config.toml
num_hidden_layers = 11
rope_theta = 10000.0
attn_scale = 0.177
optimizer = "muon_variant"
lr_head = 0.0101
dataset = "wikipedia_en"
Each number is 500 + 50 x the weight over its row's rms, rounded and kept within 0 to 999. Layers, rows and columns count from 0. Numbers have three digits each. The size before them is the row's rms in percent of the matrix's.

# o: layer 6 attention output (transposed), 64x64, rms 0.28, rows 40-63, columns 0-63
# v: layer 6 attention value, 64x64, rms 0.328, rows 41-63, columns 0-63
# up: layer 6 MLP up, 256x64, rms 0.321, rows 0-76, columns 0-63
# down: layer 6 MLP down (transposed), 256x64, rms 0.164, rows 0-75, columns 0-63
o40 085:534564531579473515496527458496463553547503394498496542500554482543580509519421520461437347402527476513522475514548536500509392405392526464484463463508494527415452441550489527429485505493469487
v41 092:496554484511475571573499413506582536456588514454596584433495518555486512408425507554421377522484499478523501478482484499511483423519484484552483450442492554492421566429556528436476565510456552
o41 105:510637488570423547545434437550526467531574532482569448525393456494479536525435461465573394487530505490522432429532481466505392478489517502496524498445528502471477526370468464473505533504527444
v42 086:619470551521524511515445535532401438613456468372469563473532551593518485585486472505526481472481515520467490556518562478512574576439517473537545512546479594460482433473475494556526467415483492
o42 091:489488629429451487502490622521495552536439415528553473544500449561517514461504467497434478542516494521557483418545506495465461555471533514556512529443450558533519538506365490584550496579562412
v43 122:450421490494490493502585546532454575418446411511560418533522488412436430530543481478425445486493407495542447516625540526444471470481549538471395433457546549515533485500558496509525454455486510
o43 092:504497464552523493506553451600474458443482461523513416408557423483439609481562478573545526574462470409516574423435523419554482450546565490493511515517556542502478594523453496541561501545452517
v44 100:460480559495466523422508574392545525484485503559433607487423520423525494443500483504460533527421493511534447426572525490503442531509525468528465506530485567626456461460401540507552572601523487
o44 084:427496528516393523434454554424549490506594530525461536504393452480511518546441470557525546578555411493507501378525493559537536431579444544455540550524449583471535471499498512497538562491454458
v45 110:524435495513635505517508471490526479506536491483485430552561446466507543540459507497459549428452534569496521436527650586457437539480488576510544478460430420503525475477568532628494448516490444
o45 106:571523465541528445497575477424523518496501508528512518527546483468519600415398509504495520458592559445490609439426604518560444458552477526528412467513548426599468520454465536530513452545524513
v46 101:495515497482574404496505514616464493560434495439505560487428515433491524449503457523530529491506562504461449604476619398528427496502427417522519575505544527553444597521521487554497531446454509
o46 106:444516503508552437472512502501517536545503462410403532499439465472503548561482446464449640541461524501452418529518660499491523490483407483572558561473479453442477557522500479546536577463463458
v47 118:439475491522504466493497525550509503457395465500611548448518544507493443440502402498462425460485456557448493582552423496477496510504528482422500469501498536591452557553606403513446486505385564
o47 097:426391433490487409469476526549424467431463539460508565457454500515506448424555513468597556573427533538459511567476467504390522551627487474435514504548528511567489489490478434512492547490484542
v48 086:486481476583505524480531527537614493424588512458574506512523541449470497519532368501573528476509444537381523588573537599509499394492503501464554496544557477484464509505544599532464526530524508
o48 110:567503552574630511496496550517619547548545573502553510476471543489557530590517426516402511451490489534434518513528544584527610452452518552560542516526490488461480551548516547458506508506574568
v49 081:512455425516495513533527541547541576549585501432498519547511561543497524522584507436469487487494479422544455595580575486478518494501420548580539512458607431512452499458541568609509569517574453
o49 088:552527505490424510460586409515486522606496549386552532598539457458474532551530527373519475431511424460562576478472571433499536498522463563485497539459418443522472521496507455522514514424477493
v50 120:480555519545505416498511497503465598553495571455545589485469427471513531499512564531588543547483483552435491607394548435502428474463455493573602522493557512543479546482507380535476554513529516
o50 106:489574433459553434403535511466482496570513498467487529419458431512438674566559514477524544482523484560479578496445519512551458511429546544540565526478467478567463590567461424505517499516499503
v51 117:469467455401520509449501516503451514556488498511475533427449518614482635503483592498448556487525555464582547467337480495514492491432503461539494510529472515470462500552433511468565518457566416
o51 117:587582443514471438547521462528468520592481487517504567560580460557500577528418577518545513521517567494513497520429542490535375468411475401533452452477545531425527458448460465469506497516581462
v52 105:460542480539476502473457439556436541439505384538613487513595504468525562502424591504561453547552488541508522491541491397518434395525507454561386537482468511467474450530505484573482482523520449
o52 095:516436469513578487500518520569429491550529531497476418579451503504367520434487503522505492504478491575474450494505577452530441585600593381486536567549559474536442431523488463424532529501516512
v53 098:449512527492539513506601595559554556559461604531580448520450520557397587531514581468501657485505537538481539520435539482409508484493469505543494508492552527533445438515479527452453524504531505
o53 113:500450465494606520566534521519443440496523498531444500394449525577462588490549501574450463430530466500533481547552546407454503524557465478557475545560510439463416497468635535504546536558433493
v54 104:466385450497591482419528578516534478577440455527572440446415524500433540427614475540446454557453521520469506520440470483489570446461511497496523416535533481545496418548525488510507522444503411
o54 091:511473505615529560470470480542525554519422453558566502532476594551478488458579498547478465532455515507491552522607444517508436466405476455432407440530458534546542431434609474532468476449487546
v55 158:506465518588554513551515538462502466431492392522555413478582470484532492469549444532538469488484472506434465555519610491440420468474478555570464420464624546547525542429602491544500500498451476
o55 111:498531509535561479588511511485541473426509450469508460523595529474521418498452482566535474491359503468521459533645573499464463491410531527560430515482591470439472524435541568450489546462497543
v56 114:439515462420537445468561557559546549545469539457633576475561529533502549600474566510388508451537463493516467509439491518567412465524520467458517449520477510544506602539523514478456448405533498
o56 097:526510468460518519583414595523464502534547502526423494594610535493474428575465448487512465519442503492486441541556536499543502483428614550566386516464437501417487466464544469459529494566548473
v57 079:421412479509509530425635468422545471580489530449439455436444571510475480513486495472523556496423466493542508403484501515398465539448534530504560487514621552542420435470520490512557495473517485
o57 086:344471507505544448475625449474591510473474519428507539535515522494453536527408546544492510480491511462508494492612539478439447481508507520493427590597452477508500511464585502518434397490515521
v58 105:493485437510529496490527499557495528513482439464647513461423485535517539440467493566487536458454460502520434484556496504595496480468545502470476573501472576510465642505512583393492482385455421
o58 083:513495598516473491483528549494515420538459437421529510538540467434511560510450532464513505420490511470579559444546504547514471522384436490478526522471550575430466444512490564527492462325429460
v59 126:499597563532388502549482482468547411463553530512421421564569461421482393543470459512589512510510564498496490505575487504397548550560489464492451568496548496448438420507520511474522513563510536
o59 091:391572544443461460397496588506543498480506520619442483470461494456513523464489488477462463546529538411441487490440394540522555436534432557563559573537507521613492489516454546541474496529482476
v60 113:537538505526521500535471475608445503626568614493515498494517470466471440573489489497592528485549495467494487472529439564618520460474525423502477507431447456549523540504488497471471571594465377
o60 111:505518499516524558426548450503550495529547654548535505455497613431516412507513590499599559547476477515555562506533521528488459494625463453463486473533498523565512554493513484439543586517472561
v61 065:546455570497417412518465564480451492473596549433445546580530482547500505500500622508490476599569439513509467498516472565506476502539567502553491541585586569485554568506471449509561521583479544
o61 095:432510454550516416597455577475439577458560639515482475501538541490559471500419513514522553530519475532555498540558488524465445512556545436464512540556547549440481612512534525388492517499537443
v62 105:543552476479429506524547603579550504396544598440561567526563483505488533586470541519524505487475438504427499546504480536579440491529512441474493600504483513442478585509482512417423511433552432
o62 091:503613482416547467529587498577521501485557490451529498548545428451454466522523512509432488385537387508586434459505546481484546534523591451573510580441519478464536450516485593463501530495547525
v63 118:475553416467555518483510499562613463415478487534540451504608587393489444485486404558578523499520508520527458469498517522473496444553533424523517472525571532530425519474574584515492431519432556
o63 095:501543603461518573498465412453559535479539458501487556496503480505570430508426512602417480487456430457532466454495462477447552467463465444506484553509437544404532495490483670469430477461491497
up0 107:427501470439579552549480501479508501532510547419431577488515465477533556665439534458549437407406532489514502537534467529450534509573431422474483438445577457505505415489472482544515510494468515
down0 102:417518488507540422500501529442437567564513536394550411507470468539541581462434482428507452524479562452420541542513490485593455503503515472535471429473496626505440441452510585525433534510556521
up1 090:474488568480382508448518554493461542506447604435391498478470562541409536484554380505549443471506529469529498471518588543555470475526518494440487426491565408480523511484487538554549482465592537
down1 086:540529527461534443444543515446469476574524568515507574396455408591452454438553533539562524533480522493438544571558451541533491478443560518565425459486480543553584550535515559528581460463560553
up2 104:536509554499502485531509424511383547506456522498511504477519388458535496552558482498506479541422477559434479471538528486409514654593549509411495419482469472450537514522410541559437545450490486
down2 102:510456500435515539532607612461399534535582477490483600535459460538467519545477518546478471443508440477396457586581494565541523453497459430485479540559502553433475551428523470455483491578476481
up3 107:448570491463519543582418511437462525456459547473466410507487491522524406485589544340476447479480452533502553536424544468531500512436401492490489449476521444392463515488518481579506554471521519
down3 133:436501538496510607492497554424487575480571443488490446470481473517490484441531505321489481517584530608485444465492421504533486482467487414511534529538481544476475461400484539554459504445475584
up4 112:414522492555487522413485563483382560483477478535557448541557578446502515440510434466462440472473500574563533496486476415550592530517448487499513386507528486460507420531532411605490473540525477
down4 139:499502433500488472524518407517591532531419487568482560512453513507540510524534559545450503434519470398523587556490479530409513427505417541462480426472498408542522518619583488418470444478521455
up5 090:492563500351545502496508517482528427399433385545528482471512443512412566481587524587504512463599428512541470446535514577456470507492490490454535535428436554523517466494528520538432538468497511
down5 093:520468525598483481507529468494556535534522607479519554461544569430541426531532504443575491445501565447513528559505503477575562483434489627507572434576504490478439586507517462465509607547466551
up6 116:522451511409481622543473471526514497454519459473439514577530539533542509621492502537525598461491489556546503489474479551444557503577493529521526504574504498526560523509433492630488415469494368
down6 122:594487563555406447445538483438500594454539444562527504493483539442454515488478439495575522577412466554530461459490487501462558466414502460649499494498502532525490577599454489487493496473569521
up7 085:526459532456528425521507447481582509504526431516551423591457529481596372503518452569432565462475437502520481508413440492485449392566503490463477522471486509484510424436391462527447501511470456
down7 085:520438424367537450620492587451518490489474526512499452501560436505451462537468577517515537505480586479428556536556479516495423504531492456615539499497442479542470563522578483579550559462539490
up8 103:535506414600514483479482512483475436475484538549485472524521525457442485451544528424471562430457474469519519494509474389513512654529472465395416405477543436538491458563530429462434549541510523
down8 122:574590485418498410509540445564515498582476541571488564479530497523570500535466503533479578540574462545492493562446492498541483444517519532490569522478479520443567629613418454488455443548496554
up9 090:494538442514531454450430550550512457564547543524581411504467402494576512472434472513461491478549522476507440581485507540506491582465408450476474476578526421504522446496439476407429538506386435
down9 082:486425459463487579546484551479533528478570491529439553480537453484538606499400629553492498539548481437434497537523497548445520501526597464649485489513512525522479540507412527521539472416544479
up10 105:538468449421472563490483539543554417503450505496570496644471483444514486496516440533573582416431491461510477533517460576528550410620504476508443477458611530542482485512509577510515547529522516
down10 093:516453489392550578586598497460510570497464488514482405415556532443477453482439550563523516470485520560474441530571567586518506572430545472456482430541510524542508547518466455480558512440518407
up11 101:558508486410557561446513478355490571509526419516500500540612547497551554482516519503494496499493505518543572390527493460525526491420451512451475515418573567415505520452455546445573489537430514
down11 087:403466481580445547495415511541576541442536550500493410464415456537458488534479456447546423500464468512432462496459510531431458545478534465465448456512418431572587413517523442503492480407557475
up12 101:591456506474496461535513464444522403503443446473477527453498530491645535520464492517536517393395516512489552523561572560402498453465469533481495475535569503428519495455519594515469396472479442
down12 106:462442470517503493490384495490476578490561510503532452522463495479489361469492498478494448508514577425526434548611418554465421579473526553545583485398496562509510433448488460471485559506560527
up13 110:444513494505520574480444451626470523433467604467541471510477572449459475441535487511550579537456565415522417529441576529461397578539468474520454467535495444574525501488426461443549495495538478
down13 115:493489522516470494556502521536538497406569498569534493475575564400410385440550470424444428522508452566485542491536516456472548564540534502443442424480500536504561501525594452465529603505483562
up14 106:529496625485561549516466538511460515486456486427465554608446545511465486501456502612429380509497490586431503522474511468524478494475473493468411488498443566415527435527525497489533518478421387
down14 118:501535502526551415440484538594563543539424514438496457461494437527479543456489396510494503553584524574510503512469409494523476444442554478538546511593441421638490559529514471441526533452550523
up15 115:493440388487465551487465516484488506565458462510498522503547534474602517504512497384579524420576443628537509446489509562445459529504514506516473472435372456465512501476579438553496462465437556
down15 104:435499436503416490518412502467511430539523461443476520533548539508619549532570512482568556540489496389595520535520513444454472460468475461466472487476386521434446457459600438475438521475562523
up16 110:561528498443409595538432498509556474519503518473447444558531443471506452471464514529574506544526457426627406396493522431517543477457506517528445528492476563556550639498489451441526503480470492
down16 125:424595526482480519616541518530521444529520507457405419509568556503507488558482445464508459528491517494615588528460472500469481518465508465416473424423601464524557519552448426575556509491455516
up17 100:401518478446527551463547490504460582481562498401444616476466509504558510510524545517473575456450444487501472491611554460528462545548510519480456386502457545518476450486561412459557593457441495
down17 093:546591492464519500467529376458431485532496547560537482423472512393568448637521484476539398564501507461465541469522484528508453467556540558474494480498413525453522531570486468534477553506432417
up18 104:515476573446478529518442446518412487449474516550480537555473481533453500477464530429518569555402529459485438519433557481457602439504381463593449434504503423534563550556423497566500567506482490
down18 103:421480508452515447545540493530475463462558488431538570488562461442450493508497572385591529453477433533430495575509469422432523524533606460438512499490527530531445531474466377538487440437495562
up19 095:523432573554462501444499507578569490465500544503512423409574428475550543460504543492472516560396511493558439600499513522554483413484486516579515552477473537409411492586459469504410530516496541
down19 086:507371415492541495491519517479493436521574452510472504394439497556453484379454556503444491467490541558414559522563479575513430494476439496539405471503469483464486521529535533527467485412554595
up20 099:421467512451548579590484497524516611407448524507574579539505433511624438528481492469564518528524483512564518497476454476432523607477515483550528505461560564481391507472472562537510541445473519
down20 081:532489466426525568549526483414522417672562562540514457517442438595424499611523497485446516539548529483415464542551475529485489456475445456522458466487468482528508473532593535446493479529509473
up21 096:528575444527503438443541485473551524482546471512483517439519540571525511466445562481551504491513522534561573520396422439401602470430481510416535491470553516475510402526391531485442469474533402
down21 100:465528541546487512544559512478621543536409499419485467569375488459507470482522491403482459589460450528463532438551478601433419433475483511520473474565490573556510522472455490588485540521538505
up22 109:539564497575515511546454471587573484494505529479528417544504579509541518556394472541491465570507438507431437488541484447555504460480372557543538416442565561606484551495472461467516528480536440
down22 117:493470539477493480481475361486489425525543443366460473520496492457500489478517529510507417495547491434518455439508546553544529498473495543567520437468526564481469551443580494398403588444406547
up23 085:450555534483606506445510581540524460451567491492524493534525443584445515445470509492519445452473549469555464501517439466540517408449409479453499525489531424501359488414497563509414498541412449
down23 083:478504535502481477458517470520519528585459445453526519433574493399488359511437579561484589612520509628498520567519474528553495475473527544519587425538487499431576494538543502498518516452483486
up24 106:517512419510515350458430529533461491530497493446463517458298476463471603533535473444468498501483489563496543508492483514420578534510456498499489519493535497580563539519502437486469485538566441
down24 112:536529454446492562612449460447489553520533442612414426450578492612496467493468516558450462484512526455566483536552475463471497528508459516504425481440554451491486450587469587518496426584531504
up25 099:389513478555475513555485514515517514498470613417543431450554520452547423540453468521567490543457505534486484445507517441426509515531499429517477545487466566439503599568567458391571539497467402
down25 117:561447550469563469469457569541549463420417476487538520507518445482535512492491408613525508407556378559484448534543524571518541434483507465528500449561579472495510569551493492463531400467563483
up26 101:514403451529435532460480522480527534383529542501451511407463518556587472580541482490563502445408552485476518374487453412529481483502476518541484537513545540522485556413548493525462586592502462
down26 093:433452532446551457599503482453471472582566553504512506415394553509452502494472499498406576508561524518495443421597477472509583586499530485572558483444466505509575531483493458484486441600537490
up27 109:485422521594468568611501465508508460573504501540516571504453516475439585480574509445461512570506502517479419438541565437463509544541514386529552557384537582451523430532512522470448528502513484
down27 097:456396444551455464401409541468604534601486461482445607530588498479480515509527540566460492541450480507497541554522462455496577504509514499524582555530469449533501469612551489464485513542431537
up28 099:586496400436493476629461497398477459461445516493598481469536442488440447568488546438483461507436470551494470462496478503534432566517421470518452517478489544527579544614503539455507463534429483
down28 088:522509466494468511535498444491520442560534514520519508466590384522527450457489500469408590583501488427507534587542578485523572460487552406524447505413560370471451493562562511488554475548504488
up29 099:545532464516487496495456526436516504416455411477421529474506473426512507525498404527439481474510438502518414531453526445516581510558509573515637493518558393522495595618466555564496526516517515
down29 107:476495511520519531550542517516460525504490565543505571507528468512406420421532485543479526507483552520523486448416405517473483549498421387446450474546464554580467405555489442529549542372437572
up30 093:512441459595487578537579547591554453478561519441611512469492514410513456463461451584435433454371468533519518518503494509439532500447441516451493504494513502468514451529433564450526471573540444
down30 106:564561471434431427481566452581547510592544512511508499457531485485598398434524512431495600492513569455498480474480493488555426571482505453474527529461545637515501452542462539528493528472488591
up31 089:487440523582546456494481435497411491482418619536529521429470513446509555489476464408509424500610441413503430501505528526563488542519490506534407523463490490528428422526553532565524585462542481
down31 087:452427402421468406568566511466454539556483476553467465419489463543502440487450528516512522550472431514457489558487439515413445554457528538589495469472466570559566582506484566552575428536524509
up32 089:444489478527597508554396514453430515393501489486557529452475473431540483503611461467452527507546475486556518520463520519506584501611551503523455510462546442526525463475540557551549461657482491
down32 088:494496565455598490511537508416490533511433459503523528553515440466516369499518546523516422531507478568443548462535346509479473492545506510527542587460501479580551524552481507446577494419481599
up33 100:467452598476510483430583396440469457563507489526536477529447380536494522474512496488606563417396518452559491462462537510536461493461492548508541509563467473512493392445552434507461558502535438
down33 093:472502524442555527520490530465523484490514463524500502338584363562571459442523468527503519523429532397488483558588540499582520477563471557494602496474503518488422528478512461580511444486510520
up34 102:542521538533497506504546419558583430461540440468430503479543511518604548573615525567508569384464481553577590540497524572462549508514487521486510539464496546507488451524429490568435440480526559
down34 092:497483540535478426627480545467469498479509451467491487516528447556470441584608509538574533603451521448492495503464489487408488519403491553524494554600573514538469571469416460590518479505559507
up35 107:495513563486433567528518483551396501522557508333543464531485573417447487544488430595526570506484540478607525437440468517419473493502512502537475496431531508481486512480414498570573502510536519
down35 112:571517423389510559460452444628543504499406633498519528553534608425548479483480547524537485534516460515559581519468530478473489510536533461547555447556480489525438464524494495519474496516572574
up36 092:620538494547528506469509572462479489503518538481456465419443464537514573463535580516493475467422603464552500464498524471526491476533489573413467519472500381545435384493423449539499518607460506
down36 086:454541473439481526531474548491464564439564467473454494476554494425505501458493495556429552503395450430448410481486475532525588460581528530518445445523477536488566525535523457525503373407621515
up37 107:521451510473557451408503415488528510448490561498515408541411563392501474521524429559573465578525441499599505549498483466435507478520499459564592461519497435488468492582540534544420537545531436
down37 113:519549398496541537482518528488480548562510500460488513565533551488464467540388457567554479486523494530563392538407535536524389489517528551410490627500508465538505509527565600497471565505571527
up38 096:362503538458538545416519475490472549520446508454563556502384488442570516518481483521560436579428451547525525467473475416493600560499557523531494475445444480428494473524509512441581515593509531
down38 096:577479423490585494609534526458456444412525495542536518533591455497468442475512460437581460517503558451517464505554525532496423494543445451524415551518428460468553535503430489540550399491596467
up39 093:453499475481520473480405486467475514494480510520404550607553442512521495505493500527530606534540428497541474432560448439528487578492405583493473525474509438552516462506560524383480510579582398
down39 090:472477452526373537501565512562564461453511440445604541491519549485484507534521521451503469468552570529448549485532531578556544489517618432531570523503580500489506475489454502610520499426430594
up40 096:545488505603501520544474410496430471484604370524461571502570556415539562452509580542513486419565506457535476477472500472407553558422500532507476516499544523538555490506503529516410574498480548
down40 086:542459463546550534473500541462541564568582495575447536474511454486516469496565531506473492506495431517359423510492463522421440535497486535490509511538499592504502600537555368481440539497600573
up41 108:543511443398442601479572509552541499474384516521476547567514410549584467616510518473432436508458467480461477513421438529515588491507476479380524535528556551507536535534512458513495544484486492
down41 116:489443436489467567478484505542488531479484514509508467408481516435513521464521583530417478460564479525509467533569483524508407430507542385470580420581516522523502552463541501340560553493537578
up42 100:384503414416472487503445523572580523522477607426457449448482532502460459579498449487542560482545435556519504527541426531481557469567423504418503492569575553549506518564517489521498420545505536
down42 101:564487481520530543564562434534483522457496380492555442532506484541472574464527538525528464529441552444574459464510640456479510498519539453565473444505453477421563417423427521519532525442578438
up43 114:479512530530443531553499485540440557463564611404576451421582584456466513447549511550544579478503458538442486559508508530468477564516474377515591526537475516488462494422553556456540473486459550
down43 124:509441538489510471513505488548539445454436491546484593498584500509546457509579407521444492489483484603427370539427436440450432474519504439539477494561507479444397438459476609506467503515481517
up44 078:507364476453487430457558450459454465469554515401489491583474478578466534495488572462540478481476543450470465495519545510471540555487482538420559428499510657446518484453438461517403503507438501
down44 105:555516520601535585527422493533564583470407481568479461419537500447556462444461435498448537502465495529535546527451474494546404468492473456495465459486505418531482546572564522509658511484532492
up45 099:504529551513516535516449575507509496523478526483520436623471444412533522550555580438482627527543474439494519513524528473464363531449429497517442443468449526439516491456548446547377507484467506
down45 094:481479454453517429528498499469521522458482413527430541464527546555505442427458512505445486471463526524446561355407379491410563467479576389528516522493516527526470548569450478457474441467528518
up46 094:474438485518399419631458511474466518473534482448480555498482540451535524548571474579498489558442519510593517379444565488434485501415527483505556484473512483542539445554556491383469525562500529
down46 097:482516424512456443520484494436438483486475493496477429506563598488465438535495469458554481490422521477391603438448489492525489551430540405615481485544471581497470517576588457542536536506447568
up47 089:556469477549482408481441503487511557547414491461489361500421561491511451428498487510495455446485456493533493566479458472456515639508489382431564466524420512461533586484473551561470481514519479
down47 094:414519453455566525431554522475479506460457491533445495446469399459526385487435470586518571498482552431554504487476514534471437456452471633541492445414418482569465492503545469517555535455446488
up48 105:593468461461506534500519461496419497560418581465467478465533547591549553511507580470406559491504531452612480413445547491463447498460453473534463472477507511427526380451541515512540446507492594
down48 103:405498491466532513463511447505511411487604543534436390466482570498507364478579413466567464528498538513497481531549510443477520492499552630484491565538467436525494575459485431507513517497452552
up49 100:505576446539517576489555568526451500379497452545457550567472489469438498540496560476601444503478528512507556446565432433441451519501492484479553519479598443548535482427483470484422539459413591
down49 091:512504495532529444408545447428578511492533532478546587563585488478430428528573517467472571553451546476417519478491556526500530539541606467517582410452482467435593479499547468516554501517457577
up50 098:440495518498541534425437466486484469454482446560497533548527490546580468518491448466432500601592523490519530534448472499397527564438402450566542526490613478494492599458558474406474535502422491
down50 089:473486411407527449556542514451539476566521491554497497529505440593464433474457555582525569565538611532412532450510464549512438573493615476516480535480503410462568566487512538522539501502535550
up51 099:538470498490495433527435437494471377443532563475476631422568515526465415449533462482529491462494553591475401533463565566423451462495512428487557477468421477482489510512464505482486400507464473
down51 082:501381548471522508457464539570519530550485479492494454500531445501506538449510558456477517585551351488528603454617516514507591476479527617559431475532514475529476565535454496537484487448538547
up52 111:439465457488450522508459518588525434606476475526441491580508512561526448552519431438549481525500504565532438514480423522449566487394472565593455562475558513464512468466486460465401538525409430
down52 119:559520553547531552559458482565474498509393466442531470471516381580476497432459468479502596524554457582471429446513509544515570458442550480493441544613575473554461473486519458526444524469576480
up53 104:599509514543504520414452544428491557505459543420499484522558503550414478498491496577505511418597533514504441449481521447465517466558557428452565456491473523545565527454385610490549425496477454
down53 100:445464451575530555552432534508522348524518557527547448521454419457529467521485545517562510472516495445475423456540526559476546517501517461565536494595411465420520480549478413486393472506495431
up54 114:501433560583472438529475404619464562423524438488509497560426500514526470490530497533506506496413491435605456484527541519406466469432527492422423484466528511409492478538537573489476580499531555
down54 130:484522453452509497495511493463458475501521605437570536511482455504490451443473539504469471444479545436483528405408547528480632499497507484488598471506518514483420619492490554472422482566384416
up55 102:577499440543490575508483532602504509516479443445448530504525400538432439448497545482490491428448586507445455424604530519513557588443378477436563515545559448477530526505520525464543539515522458
down55 090:545529588431407569525549475456512496461609472553521366477465540503470469580483455535538572542585513519479512557504434463522432470441512517608480466534515534529562475482504593501563498485483569
up56 100:473476555464578547453427517439606438485405471504454445481473452567476434516556529477547465502502456446471488456538496455565554596510474583463505454551446495604466510523471623470471486506409491
down56 079:438529403506462469586521449463534565412565460449448520545509480546440497566510577474595480496455593577498460472443523500456535505433446487564481438490464548459392544520445501486454499482605490
up57 100:490467507575483484417468545554568372475470432487569487388519448569525508441421458476491478450532572484446478476496483487430507489555492506479509440482559435537610507585485575551484556585497485
down57 098:502513510517535578466408510500478491504520528540436499387474608492452554650496526531489546502531395553577594472496462596473528454440517504584479500531517499526543512492511530514608524436479484
up58 093:496537535597477538528482577454465458466454501571489445515542547524560520460578469447579605480488452492520548531504546541539551495489396577493524488515491403514375511427507415475451411451528488
down58 089:445460554478554489507452516492505479503495441541496515482434372505488438521494551540413412489418519454545521473412583474509472433497600425563534533563406537475536529506493609524474584484541461
up59 101:508491435521586495458510510520494414603480564485492593519469486508419536476577535444428455525502348483478464568543473515536477473436504455442651557465512489485498491482563480562476487559490495
down59 087:487492476546523476503514439550489430405489481560507475432555582494479445545550490541568549551447585523509460562399565491449466609546564489400446506500506521514491544515420412457541504474480601
up60 110:538402484425457542474557460405466490416493512507540487505625429413427504475511479500472510510449514482560497493519506420519514563524477398567516509398431434406488410475460544496512466453489520
down60 084:510553538551406512504527455487521446524641465418521502480452426511546564551536510561527578499572548474517427539485564480507456442570498606492471480485560557450417557530512449471420535432517517
up61 108:502471558542452536445580360531505541540465506534516461535552361544599533522549514483500536419485528465570458516521578506483533527507566413463576461508498474438543464538485420446554460537534457
down61 119:415465560480519567438492581441497520428377512551377470473418425534457470505493474496512544475498514477570519565496490469493560539524545462518448538524504544485371493430575576558547527538508493
up62 086:449405425528542432527583488444552482455496490426469578574466438398519511442519555522569464505497501569447519477543507484515458442490376553539512528553533501413536471435524480583494463454428464
down62 085:506600595486540561482470525458467492479510550559572459467516552474569452498554467504441416541554458501486487593554519433436501410430620577528500392468490486552549549492478529485453452501525546
up63 085:575488463480541479443485525568478465499526419507512517447469403501499533464585546539400544521557522440410516496460496506412461565577501545520467553527580441465560547486476633445486527548435439
down63 088:474588495510480587403472514472423519514456536483472518505553517473488440582346518590482430560555504509495543525476503546487450508444507446524520484406515526468537547480578408520519590440510422
up64 090:565530549466459570433511386489525491538533570405560382586525478483457559568431492500534486503435445562499529468537532570517451508406524495460487544422391519421501463455528486473515487498526518
down64 132:431541489471523409500471555485410482455461560562527575485392491485548534392512457533477571537568579447475514438550480487531431528627485548451479549521530513570502482495442425554529436490478478
up65 114:488483474522413493523455471480487488525489467527560434477519466439554549515543524494534571451483404598510563627536479531541522499524413597608517461469491563486465489444384596460540489514546516
down65 119:484507436599507506625500431480588503539554533480469413443534476568517402556527476401529529525510510476480458506447515503432546582493559519451598471477515581512453559475522497599542448489459491
up66 093:437441521576451445463490454473517506513428389458445438447536534544477483473554581448481517545590436505493485458452538606532455454474502602512473505357459464503514511464567485479444492464529436
down66 088:470551451523520425552544575444433482563506401557592469451560444564497377468524484498529565511471529495467550506491500537501575534563588470582450482464524580497521587519433518520473506416505453
up67 100:513583412472501452506474429516462513488482511403425564501519397519510542581485439508468566497434463526484415597445557486483476437526389487506424571454478506500489528527577578556543561498526467
down67 109:554427570530402543571534421494527546443486501550516418526581562485470398374535541542498396567533481480497506519554503476520513502542521561461559485552519533448446465494566450523439545578481500
up68 091:469567319504483433474536408519501494444546588478491470503454441513517573496545558513530578488538521487480528491424460553532478444487532484561509558444545536541515577432557555597528474540465460
down68 090:513441610547583554585518553500583549553487449564444474520577571506534426570459443480447455490552480534474440547559546475442543469510437489476441493482536477447516393506551504421461523504574538
up69 090:469559462432448489535535540532459430397469478455466519395536432561503538525481493392595506531613434399475463537446496451494456428539447430511436505458492505536506456413461514513500506498530549
down69 090:508470508601556432483536504476503550554382539481499456604448586461463446465582460539458520508480533600526571485540530562484541583435558571437545454538487551454520499499510487429438528447477452
up70 093:434618431517424472419382449525483540477500504566540478422449436529492500521490484499463527507520437542512472408416376418542536471522450492488457533532577483590500562528479529534507466546503475
down70 106:559549556526477500596514482486448523563484384482457543549596501467501520507462442500498485469450515487507538462614559510484409413413514466608527430455485505377470459497533515462460511476571470
up71 112:478499547503484527581498471416534444536482517449520568464564611516457436428430574536565596453562426483535465437530563502457541586515427458453476468530582464448491468516563546536438479550508540
down71 112:477515599413549512514541482457497507620457449510445571469484477457435430539474480515510486410640555515560464542500496455512578524453556515496447511507535435488470525497500495467460450617557591
up72 105:489606507451556488408497539558575550462464521507452545478476496535606530581475515504479493434477467479445513527511551458556566434446438512473509545545529546507466618553458619512462567404507466
down72 088:464431479473457536577521448490444473467548484477525527534571517459397419508564508462567532576472536551524382455494501605493455545521521517477530414535498507550438421384526413437482480546511505
up73 105:514521558518534417390416377426464565451551480513480514521518499458477591552574490499460518402615528493531438577393485500541446501468503450528425526501467479483465499456464498475559480501487455
down73 101:592585567429451562510543469522514479627532493502485520485418565432448650525443466552471531553569510530526502510479452559525469433432464458596525520563444506519513528461509465488481518511474562
up74 120:424584543484457404463435478566562500494581536518565509532552478577532456475502456475448453491420505507491472492418421429490502460423541564422476526524562424513548545578527500508448570576506429
down74 144:426530484503440484468385465552484582591480560576448520490537521571561538523523481507431486456423472449475529391495438499486489534424551498468543557403541466497541604558450549548526518436496500
up75 105:492403429544481431573504381561524512569553483566481457521536528386357595526460543462516531475525466450510492495532510423430434486514443509489542497490486474416517486549463500479466498470527425
down75 120:504614586458480483489429516485493456489386455548360434441524441519558473466526493490545538500442516540429463525505533507519500449443521572557570444531552461520397523567447521458563461539474512
up76 091:496489554488513421504430540563541545493489542492432548589477453502568560473540569514543400410531494454516426536535523504473575395564515573520490474481467486571508369540444577470448500487528544